{
  "n_layer": 12,
  "activation": "squared_relu",
  "norm": "layernorm",
  "qk_norm": true,
  "init_std_up": 0.0161,
  "optimizer": "adamw",
  "lr": 0.00308,
  "beta1": 0.95,
  "seq_len": 768,
  "train_tokens": 131900000
}
Each number is 128 + 24 x the weight over the matrix's rms, rounded and kept within 0 to 255. Layers, rows and columns count from 0. Numbers have three digits each.

# layer 5 MLP up, 768x192, rms 0.0769, rows 0-42, columns 64-127
138126125124130126120124120134134122146129134139127134133136128136137131125139140146148128107120131137129131140120143147122117125126125120142130117138136140127112127112134139124131140124121124
143128122128127137143122126134141126152117141145113128138129138116118127123134136136140126110124137136135130146129145128130131135134128135125127117135125129128113128111131114136146148147125127
129126122124128121131122124121134122135123124136125124136128134127137132129133133136131125123124131129135126129131129128116132128128131127128121117124137134129121127126137123129134144121123127
138132123130121125126118125137139117139125134133127113130120133122128128148141136132138125107115145119129135141136137135117135107125115133145124123119136143147131117121151124142139125120122128
139139120122125128126119133124133114144119136133121130133126123136116130126130142144141122110119138130143127142126134143119131124124122127133139111125143133128115126134138125139138137124138132
151112146172005117236127080133088062158060091056154115124144076196094154142082177086123190102036107118208058100107195109068037131138007188146245021120181224191119135200128078099222121060085198
133155106141176095141142146154138135138098096060143122147072122181044099123092116127144113127100117136109165135085107109121070136128119111161177000130102175236137138095173144180208134081189179
136133121138134124124124135106143125140115133131130132145137116146130137147142126156120134100125124126115138127134144144127122144121127127134115116130137136142130123118133134152134133111127123
132139131125128128127135126121134117132116133133118124130111128134132120126136138147137134106122143130140128136132130129116123133125133118128130118133134141126126127132132120141126128121124132
130135129137117125122126120130140116131127131132123131131122131131129121138130126133138119110112130133125131131125132128127127124132126135128124126128140134124122131135135121135137135121125137
132119127128130126135133132121139124143129135138122114141132144131124130139135131132137120106123135121119125133125136127124135141135131121142133119123141138116117122134137128132145131115126128
137132116129117117126113132122135113146128133127123115125119131132125148130138126149151113104113149133140136125132137143117142139139127122129122126103124145117123134113138136135130144130137140
127139118137123134130119129129133125142132118128119126144137142116123137146143137137133127112120115127130133134116133131124130131132122124130118114123133136122125133120140117140130135115134127
142126121135171076145130153153143083192117117137082110099147133120139118124165232187138110110120114102152149113178186162149133127107149141114102083133157130129119124117148144128126134147099094
193145066113095083106111135118134155190112102150148133128129155113070159120175141111191171112054255170136225092211156216156110090126067078155194126070172201107140145124113132151112062105096108
101176179159096067074141076104162111214104166181120181149145164198128196158207122143114131092157082092151127149131231205146084146128137118095140154143205110085101127069152185070136167059079112
132130113133125132129124136120138122142113140138116130140131120130125124130135135143138123118140132133136125144125133143113134129128121121136133113129137120122114121128132121125134139120128127
131130127122128132131118137116134118152121136139117126137125120136129143142133133149123116105121137121143132148143131135133136129123126137124130118121141133124128131133129116133130123134119111
135135111139137131137120135134136122135123132138128136146124127132135141134127127145136128109127130139141132137123131133125119140129131128120147113132136130135125112135131112137133144118120122
123127071128157152139067176100173108140156197087075120147145063149112123083176111119215157121135149097169142080108201131150069104181098126104161122126230198089133106057191110092164125077131152
140122125136138129118134129128142111141117140129126123139131131120123122136127131144137126112118135133127137129128142122114130131127114126146130123128138131128137127134140129140134145124134131
133129124130125123132133129126132117137114126125118123136124139124126128129135138131129117121125137131143135138129133129121126119124131129133122118128133125125119128120149130144145135124119126
176141165097146082150053156152175117178148085117140076154108127163179120124074175120151167083208161106140162255112102152100141182061075159115095154039128223145095070133196150138147108178075093
132136113070101089159148142065172104128073119094152084155110093183110149125156110118108045108106125164160130211091140154084091176115104124191129067155130117118035180082153143138148142080080100
135130129132127130123124126126126122138124138127129118136126131131126136137122124138138116110128130126132135131124130143120126125136128121127130129129128128120123130130141120135133133126116129
134126134121118137135138128127135119133114143126115143135126135149119137144140141132141118107104140121143136135122135144125119135133125115140138121117132134121132127136138139132132148116123140
128084143094181159154093147101144120085147183180144201148135112156175156156127196092138097105104235135140109196136202223050090153062145160133159094189169152112116080143065063105117091105071207
138144123123128123130123125128129113134113137133116118143126133132125140126135128131134118113126136131135130140132126126125128124133135129140123129119139132132127125128130119127134140122133131
132132111128128139132113127117136116136121146143131121141133124138134131153135141132146126098121130132130143133117126130123127136126116121131137109119130124128127121122144115135138148124137120
123136121123139127125120127123142116141132137137131129138117130132129119142137129141137117115123134129127120140124131134128123135126109135136134130124128134119113130121130126132138137129127130
112195185146077176135048141103183135118051164137226113085100160110148176118123119091173132131150113086130016132104135139077176166217142085168176117095234128129162135085130126155096204060113131
130139118127126128133122120124131122132120132125120127135122134129126128136126129138135129123127131128135130132126131136119125123132119111130134129127137133128128126120137131137131133123124133
041101130171159099085005127087113131193101133103141093150144148161125108099165082174109149102100115084150151091097133128102002146119064067110183090145181161101124059079216124112094174126150151
126087126126059101216185146141166100160086158094080187203115152141181186096181147198115033111116158136096139133133103072059168108099138176143111122156081138127068057129113216180118082115147085
140132125130114131120129125129133117143122147131122131137131131130126136140118132133134121111120134143137130148138139130132135129127136121137130113131136127129127138134127133138135127119128137
134131127140125125129125129129132110119115143126126132137128125135125135125136137142136127114121135124131136136122133139114122133126124125135133125125132129127130129121137135139143132126124127
135130122133131123134134122132136123145131127134122125137127133139130133138133134143146115112112135135133141132130125137124127129137132121138132116124139131128120123125128128144131144127121122
109108156164073162109076093112129127158138174151127140117157079127108051157202079119153080094135155085117143059092144140126107150221165095094162154137173125115087162096157154106173135054097089
157133127134143129138133141130144118169136135135123108140128117112138145139172136160122115094114152119139130140143130135127112106128119134129127124112119140135120115125169152129128133104130139
127131123126128128129127128127132124133121131130128131131130133131124126127131135138126130122122131133128129128126133128128134126136124125129128125127129131127116129129126128130136134130124135
137130134129128119120123112120135114142121135146125126138136122135136139144130138139137129107122127129126142123127130137127137129122137125132140122146136131122123115135146121145134150113112139
135131126131128123124122122125127125138114132123129123139125125128129136125129127129134129125120135120127128134127133131126125122115123119138130125119139132129121129131137125138139138121121127
135130120129116131134112118113133120133116146126136135145111129130112128133139139142137123110102146144127145141125140128117116122126121123145136118131128130126132127116129113140138131125137129